python train.py --n_layer=8 --n_kv_head=5 --head_dim=32 --attn_scale=0.177 --parallel_block=false --init_std_qkv=0.0395 --init_std_up=0.0395 --lr_mult_o=1.5 --final_lr_fraction=0.0 --batch_tokens=32768 --doc_mask=false --dataset="wikipedia_en"
Each number is 500 + 25 x the weight over its row's rms, rounded and kept within 0 to 999. Layers, rows and columns count from 0. Numbers have three digits each. The size before them is the row's rms in percent of the matrix's.

# k: layer 4 attention key, 160x160, rms 0.132, rows 129-159, columns 0-79
# q: layer 4 attention query, 160x160, rms 0.136, rows 130-159, columns 0-79
# v: layer 4 attention value, 160x160, rms 0.142, rows 128-135, columns 0-79
# o: layer 4 attention output (transposed), 160x160, rms 0.174, rows 128-134, columns 0-79
k129 090:529512499500535475489549437531489521496538499517515499469484477532514508480494538501489507506528501467504526528454516504490519511503485489434490530469494507498458446526501512516490485478573494489487513444498460497563477521508517472496484506
q130 083:525497520527530461561540473492542519470525494508504513511484500441460495530469492486464508524479466532489496488519559511477479485520544440535483559464493501473485475503506540473521484470511509506459459492507491481492498515514563512482518505
k130 082:515463456519502489501505514510470495516522480490523549494501459423445502567496499504501528484487530477420486520535518531491490529496550496529532485456475500451497514497498493480526475472535499531515484494506470462496496499506509479509495500
q131 091:539494478486528497480491483487503433482485486514478518524491516458539548533510500515510514497519501489482518498512535496477513478509486537495499556443497513508456481505465481513476492467539530502494447529527465489511514425452531482491446501
k131 087:536493455530505477543484525486487452520471504471468479532540487472531501511521508517490534499447483506492506489511520500529555537506558517467480485472459519506467511492456426524484526487524486517492494512469539500516494481446522454510533493
q132 101:482499485482508528522517524511519513514515489466495485499506510466453485478442520516490535494510536467466524507486530490434477499468474519491516482511474520512445456498494519466471473469516540523506496468533454514503473488521504492518485502
k132 084:498507521446510539548491499472485518492514480475537527504505491466528483484504495468471533508500516541500528484513564498461487494446519484491473496524493494488477487499477474530513521447551494519506516502500529502474493517515474488524506520
q133 086:546460490509502550515537493471487495540530543546501516470485562505491494514547519508495481488528521503466482504498512508503496494514486516465520502518464455494469477476506503479534469478501466477455496465519448479494527513493495528484487446
k133 086:495483503517492502494498520516468466497507485515519465515476517461507502533544529518479513491531455512501472523511509549498519499472460520507472466527467477514518472520502481473542502522510497493453489536496480547444508493477442472490514503
q134 085:522513503514528510508506540505495515461477473544526537516505488492500495500462530486459525516485521507486493523519496482475505466422576510474519519468496503499476512517494466493520503487492498499483455485530498515528472488494517474475506489
k134 091:566513461521525517524513505504506505468485460490465526514502491477523520560446499515460503530480512491514492518526488479485483470513504456450456458503469483508437492544497482485527468454523499471468493487496502510559510509488525492490507476
q135 082:465524474509498458485500465526512552494528481578512528460459494531505509481454487522516462501510516510536480521505486522491526460510541530526499496486514476517505518529490553525497481504488473506478454492528435462475474526531506483458498495
k135 087:476509438495558501481474516522468492550541490508492472478466483486483531545517496517505502514449466549512499460500514463514503509499520506482473538499512509507467512487479493508482488493517475502506519494491481486480538537525468455486473487
q136 090:505544517534511478501488515475482475493504493476514482490439489509506453509503468515459529533498487479522529452517490502523486497513556494487502466530547508511484520516506515524501524489411491451492496522540476475454485501471482488545527538
k136 088:487461479551527486515512494520500534477485521458492497471497492482514543522509491511506495479511506514488583476533483457512513533510523457492480524482477491505540530487486513487486505552479478486467478496471533478541525494482543526497503525
q137 083:522541506500555518464493495471513469526496487485520500491523491491549510476502510472459489535491496498490512524509501510501493484483479505522525501464530530511488538470490522524477500482483531479483561475478483548527551479504510507503496514
k137 091:517453538423510504493533478530549453472525511498555500500502504529500504475496501458470492543508466552494501533473481493482498497452475528489491493472509563472526521482531526527512484532499525508458503476492491525510519478483501502490486517
q138 098:486517514501504517542504522515505507509532491496456557486502540488472451494494514538465511498497513510493478527508515479448455472476477536479460497479460509478492510486493525479504496513536558481504519503501457513499498501521479511484495460
k138 090:501489503502454506517510507523491481459537514508504516510484489434491498473483513464459500534505516499517476502509485475471526471487517514507502473526464536502525566537478503485501515475539497510504489521519470535478469499442509453507512508
q139 090:530499473535444478468505500494507494520545454503441488498558552524518463518455517480468517493501498509529515473481456515519531505496452513502494525522504530502542481479505519475521466477482481509479499497486509525470509530520512447541492510
k139 087:510508505523483523518511506508466481492504506458495490486503515484501495472477498461472540505511512502575562464500499502503539487480469478529533511486485518547554485497472493522503486487507513442579519520518511521486486484510505475541503504
q140 097:502513529501480487476553453515487433479495523538524485509463480541459475475498462503479465485512504471503519487498456493503532534517550515550536519488496512492507467511528502496483478519538575471538511488467529532497515466507529509481483523
k140 096:507522476508482486486495510546460483484499489518525467509480501542480441503468513558507456517512471489529492493481459501565504510513527511533470495490482501505515549530510485547504442530512549475533505487468475536484536479481490517495495495
q141 088:502469520474490494498480511511524484484477540487502469522516518498542482521439517517487487504525546450494504493564502473513525467491535462460563481529504476535497475525495512492509471489494533482489505489475540490474541516500480500493513483
k141 090:499439504482530522508508481496509519494492548538513524468484519461512467519494544522489503497529501518485522515524567496503473514498519496454503521503495499502502528463464515483504462512490513438488501489471496503474543493519485482493466515
q142 083:493483448475513463538512520520489468533513498450463486460484507547501462459521493536497484517502484534472495520485507514499501522487472530493480430501472510471506533485523556532518505495518525479523467491531570520518531466505474505504529487
k142 093:499495478519479514490464510511528470498471525474482549498505457478486487526524481522503532472518448514529472484488514511471495498524465517488492504493458513505506509534524559522487531473507472499519490503532459483496523510500487537470543489
q143 094:512526537493538531508498521489526488498498506532535472488509503471496501510494492571467509498482485491477518523475562469471510480492457467490475478500546481531549479475520518470496529501495501542498492495498543466475466490495481504509501516
k143 094:521479521511512525479533501523535504498501519525540515489476534449470485499538489555486520536448483499481494515512510491474519526449528531496527538566475523447477492519504531504506507497526465484489547509490520482540473481473507509488514493
q144 082:551503546525479453525492494534498478481517528483492535510532505535501517510478554487526477525494523448506542525444529434516482486487484463480493502489474472464460496478509487494500513501496495483472504499522533457519508507524532481513521489
k144 092:503472526489523480475499511482509469444522536489483519513563504471484464532504471514515472467518485492529510479490518483480525508515463494492523504450463535498507527520527533467501472475499572532447494496466472484505450524531479486486507460
q145 082:483545456492525503479509546528483472514527526480491530493522522456533478471506535451513506475471531530505489507499544507494504489487423524521486492499466491453474520502523515478501469480494476497512475482552476505504487527520489494495540530
k145 083:483531511491538491501463527472494482472517479465514516476487461458488528470489481496500539538518524503502505491492515515540509484551494462560493471555506496465501495508519488488458540509479493457478522481535494518474473518510445523500488519
q146 080:476521513514463503480531460492447523537500458495550483518518505502520452485519474480484496530497492517498500499507488489530503524481502458491492513495450522554543463504543526505519455501411499487485521527515470509516506507512501514503555494
k146 084:529495542514496501461556544527558487523495490479476468490495481472504510495521500510465503476504498457535498505489513472491448493498504496549500553433480530525480469504498544464477480536495490439495506535544483530517541506540479523500528525
q147 086:499481459483490498478535531497551511561468509497524481503459506517506514509474467487505494461484502567486524531516477482501535502457487515535536492513498526506484546526483466509506507507469506506509547474456477495505495501482554545519523553
k147 091:502504447493520493478533499534558543515494527548469464455450513529507469490432499466497485514549539507493504488512484472493533513477512516493525499487520524469494479505486480519495516487515544489505494517498465497483537505481467511494521502
q148 090:509488508536528482510500534496555520478534529524489535465484545458482502505478497553525499476512520493490475467475490521459508492510497581541497501517435481529479481494549516472526500460502540493530497515481486481516495503532489479507518468
k148 086:482571494511484480539507520510491508481496446533499518526483507435485527518516522503491457521479510554519426451522501487469514492486519501497504501526479483501517489471503469528483507485506468485505533500478497525497504477513506490488519499
q149 088:473532462526488488511516463508468498448518468496468532464530512521511533487578489497492532517483494498484473505511524457511522489489491488463501483490470470492543526493478507465445500525489522498531495514481500495495491470485513521518501499
k149 081:496538510478479465507503507445541514478508477483488530474474472517528490485503432479514505533511544492493509499530576453466524472532493497503481485442500500536488492508492490524500535512488506504531511499558476437533467528483527455489450504
q150 086:509497470500507512489511482502484487504483519478491510515528453523515491515487514483491509490492508468499498495500494514506480510498546507530507483505480466505490501516499466547472515502510522487570523494498530516542455541507543482532514457
k150 082:506483476415505492466530534512486454516506496514540496495512504577493480497510495513503472447502503515523519477538469432502512512477475483526548492464533490476502488493463512535489488490481493506531508500445489529499502504491518529480481508
q151 088:546470510471509516512494479508518481497517487480539500514479475509488489485503521502504464473510465543526528526440508479476508530516441499505501512536488528497491489496503526501482467528536487553463507515543496489482480505475503438498493504
k151 082:522469519555481515550507520497491497447510484485489504495509498502562498508522475497453506528493535541499500535478488507516493495495498499487487502554500485437491483466511507540466484552509509493508460514556512464513468530514461517490497475
q152 091:474460533496489502471505494552522462516490528507507507429468542534498491503472557494497477504486489510459485531478539504483480474517494539495499515544456483492504517469529473478495496527481503521517512459531448509499478527508474518478524481
k152 095:455484498514441494517522498501504507493499491474514501513476526521550533521467493468450497529477478469449518485476537497539513446472509500525520473543476489551520490505523503524492482499430484498505498509528491516480522452456539525510517518
q153 087:491501521494520519479533481509522506510511464493533477499512474571517494452489571543509492472505526496511495524515474528509509533545519517526489479503477486482552507519521517490479441502508486460468511547504483506526531501475445494484513534
k153 084:492470513491535474495488542508502452539501522447484534496499475528506469478544495491547485452494501491514480441477482547557485524530504468475521488537525500508527480513498517489479469528511500468485527525540479517518544484520456470538511455
q154 088:534508518521498511543523515551478445489531507485476513511492511500524493504525478506453489513505487469503519508504503535452502494519525497605479522473463498497543559526473515505509518469502474468490509464535495546488519493495539513513486486
k154 089:492497505492520480540503496512483483483514483492524503509496479498513552505553477500513485507518446491506494497512512536516499515514506483563540539497469521514520559508499494533542483496500461516518519520521464542499438484473524505499501510
q155 088:480553516534526507495486434512500539541480512503462470526558553511456537495510495525511523479520512482460558481474543512530491482512481489480477534497476456489487499482517493498473514462543512549492515507530525452517513484522501503481499514
k155 082:529505522504469531483463499492514497484535540489518450482503533485494533447509478505557519483495494474509499504513510541535511461484448503499479546502494545501468482521495504485484494479555488503472488526509478491485507524487545478502481514
q156 090:507474501478516523496495527536511504508517475522496491485502472509533480500509502492491475553529499464487477481507524541480491512478536518510536474473526482481496480450490510482482547525505508507521522508505450452562504540492466455481458486
k156 092:470494510414546524504443501534473519548489477507464469509507504494481539513498540492509493511447517525495500507484539523477530495510531528529527478498532487493525504452514501505494513520480514478528534486504483513521500515476505453491514484
q157 083:501470457513507466540470515527467517514468519450568466471488488494490532511483462537538509534490510495490471525519465495490468523489543518524478499513461480531538556503522511508507539486563512502525466500523529518511447498496533527502461530
k157 090:486481454505494456509524488521496495502479532487515519494514461495500542514443451545508513512478538508503493495504498534481469533519511473456481482497482479519509529512472517464532506487527488516489546525501525505535482522481491552500483461
q158 084:540496529506479554478450499525478521477478491522557483498500539465447494478516488512510488559480478486444484517473498456529519491480518530515503489487468494459497504513503504463520504517493505517519500528548491484499491512476546571521523482
k158 091:510530497511491521537468504529462493500456519437462470528490555468519542494485488487519456539505501469474469527517530441538521482486500536458502468488495538489476504483497527474500502504469493450478475527553511492495504492480516554514531501
q159 078:480493490455518525515505538470541492494515509482455501560505459489488502514553490506523525491468503513460493430474515497498459489564498521506503468477501481504550535519529528509526507485489485504475501488481512474475501516526486488523486537
k159 078:497492450464519556477489433510527515465467473506499510494492486516501471478558504516502563500517513499440526453496527531473488524534489487503505496525470526546534502462520497493512525518531494542475501530507481504458486482497450490479510507
v128 087:483528475477501523456459506543524434537514488491486503469533493520459537498534533483480476501468475485523474477515460513457495493522541514518515491479525492503439484510490516475473500496528478493478480513483539483542527490533496523500532530
o128 092:515513501531518502492476516481473517510484523495500466446482530466489501533551471546545522519490502469466499500520502475509512504497453518483491508542499485430527489505541504527513524509514462518488492501488493509475493522498483541515485553
v129 090:455469488486529470500532502500528530470487463470496491484471449501503525526533492501522460494490469534472511494523485490547468500509528514521529505515535540493507520458490492503487487497504515529520491505542519542489509485466454455521501526
o129 094:523494494526487518516501494479503467532487482515483517488522519514507468500440541473490533521483505509513527501485509460499486552465488500472513559487442533510481458511505504484489511517498494467470488504500494455538497480545535549522483474
v130 091:497472507538493533487538496492509540528506480497535474535493506472508498512489490519501494546500457479474513421533506538447497491481453464487496507500536465504503500517501484506505543539542483505489507476501502516489472578475486494498505510
o130 097:483531502486497468524491497513487442480466535472505529481524501549480489498483512482530485500443513494510474546455494504483456546498507517501482499500433502511530468508541493500525485512474534515483487559485505523496542497526473491480470473
v131 093:501532494499511507475507470517504523480502548505481487459517513493504505460464500441528530520471528510489521509488478491508467464505527527434504490501511489506508492520509481517501502521493470533489496469494475493508518478511510491518482466
o131 097:488502530537496482462482482488549504509462477517508520450495473523463479558571515518476495474517509527495484515454480477461521498471495502533471514475544501550509503516507511492488511521502510500504515473477532490500445531529529511541499530
v132 086:518500464515495512503474493503462468497488508513483511479496481481558524469479514497511486515474531490531499498507514476480474502535491505526451489499514482499481492509495460509494480492564497543507494476474506502504494514437506480535537535
o132 100:499518461451500486468541461501521487490486503529551501506455481509458483509541495490498485471550472498476492553491538530482522535478470514496521484446485525503508538479480505506520522534460507498541506479504474481528496463497513525493494518
v133 095:477530478508489525513462546497491506552497479501524535531517498482471495514540506495487496494529521494526491436527526485435500484542477519518552509507545465550439490531521501533511450527517508482510530521489501484514489468487516492476462551
o133 099:463462554466497500470508468499504475492528526485475527455507551527509519535442472501532495515474500520451481479500531518514485516522461471497497439481473504487555500495509536483508495489493485524496502530514474519502548535503486497492553474
v134 097:474498483512460491491481500520498490533471507486512469540510509506484525524520475523502518525533529508461495466499521522505471518481455458484550506496513495503558521468454524491493467505548542516485505530472553501444464524509504476487500541
o134 102:495518487505522510520493467509492531481511505515477538541484494509523506533471521417488549472492544479496509527502483477489500480466519538485485497500438524531444491544510438500550523429484488507519423504516476507512528487516471487518522490
v135 101:520517547501504504461503456538504515525490496549492500516495483528546466481470499493488498523493501529483474509473460494473492454508496454493515494527481454506483470547503483508501468475484497496545526543479476465522539511489522517519514449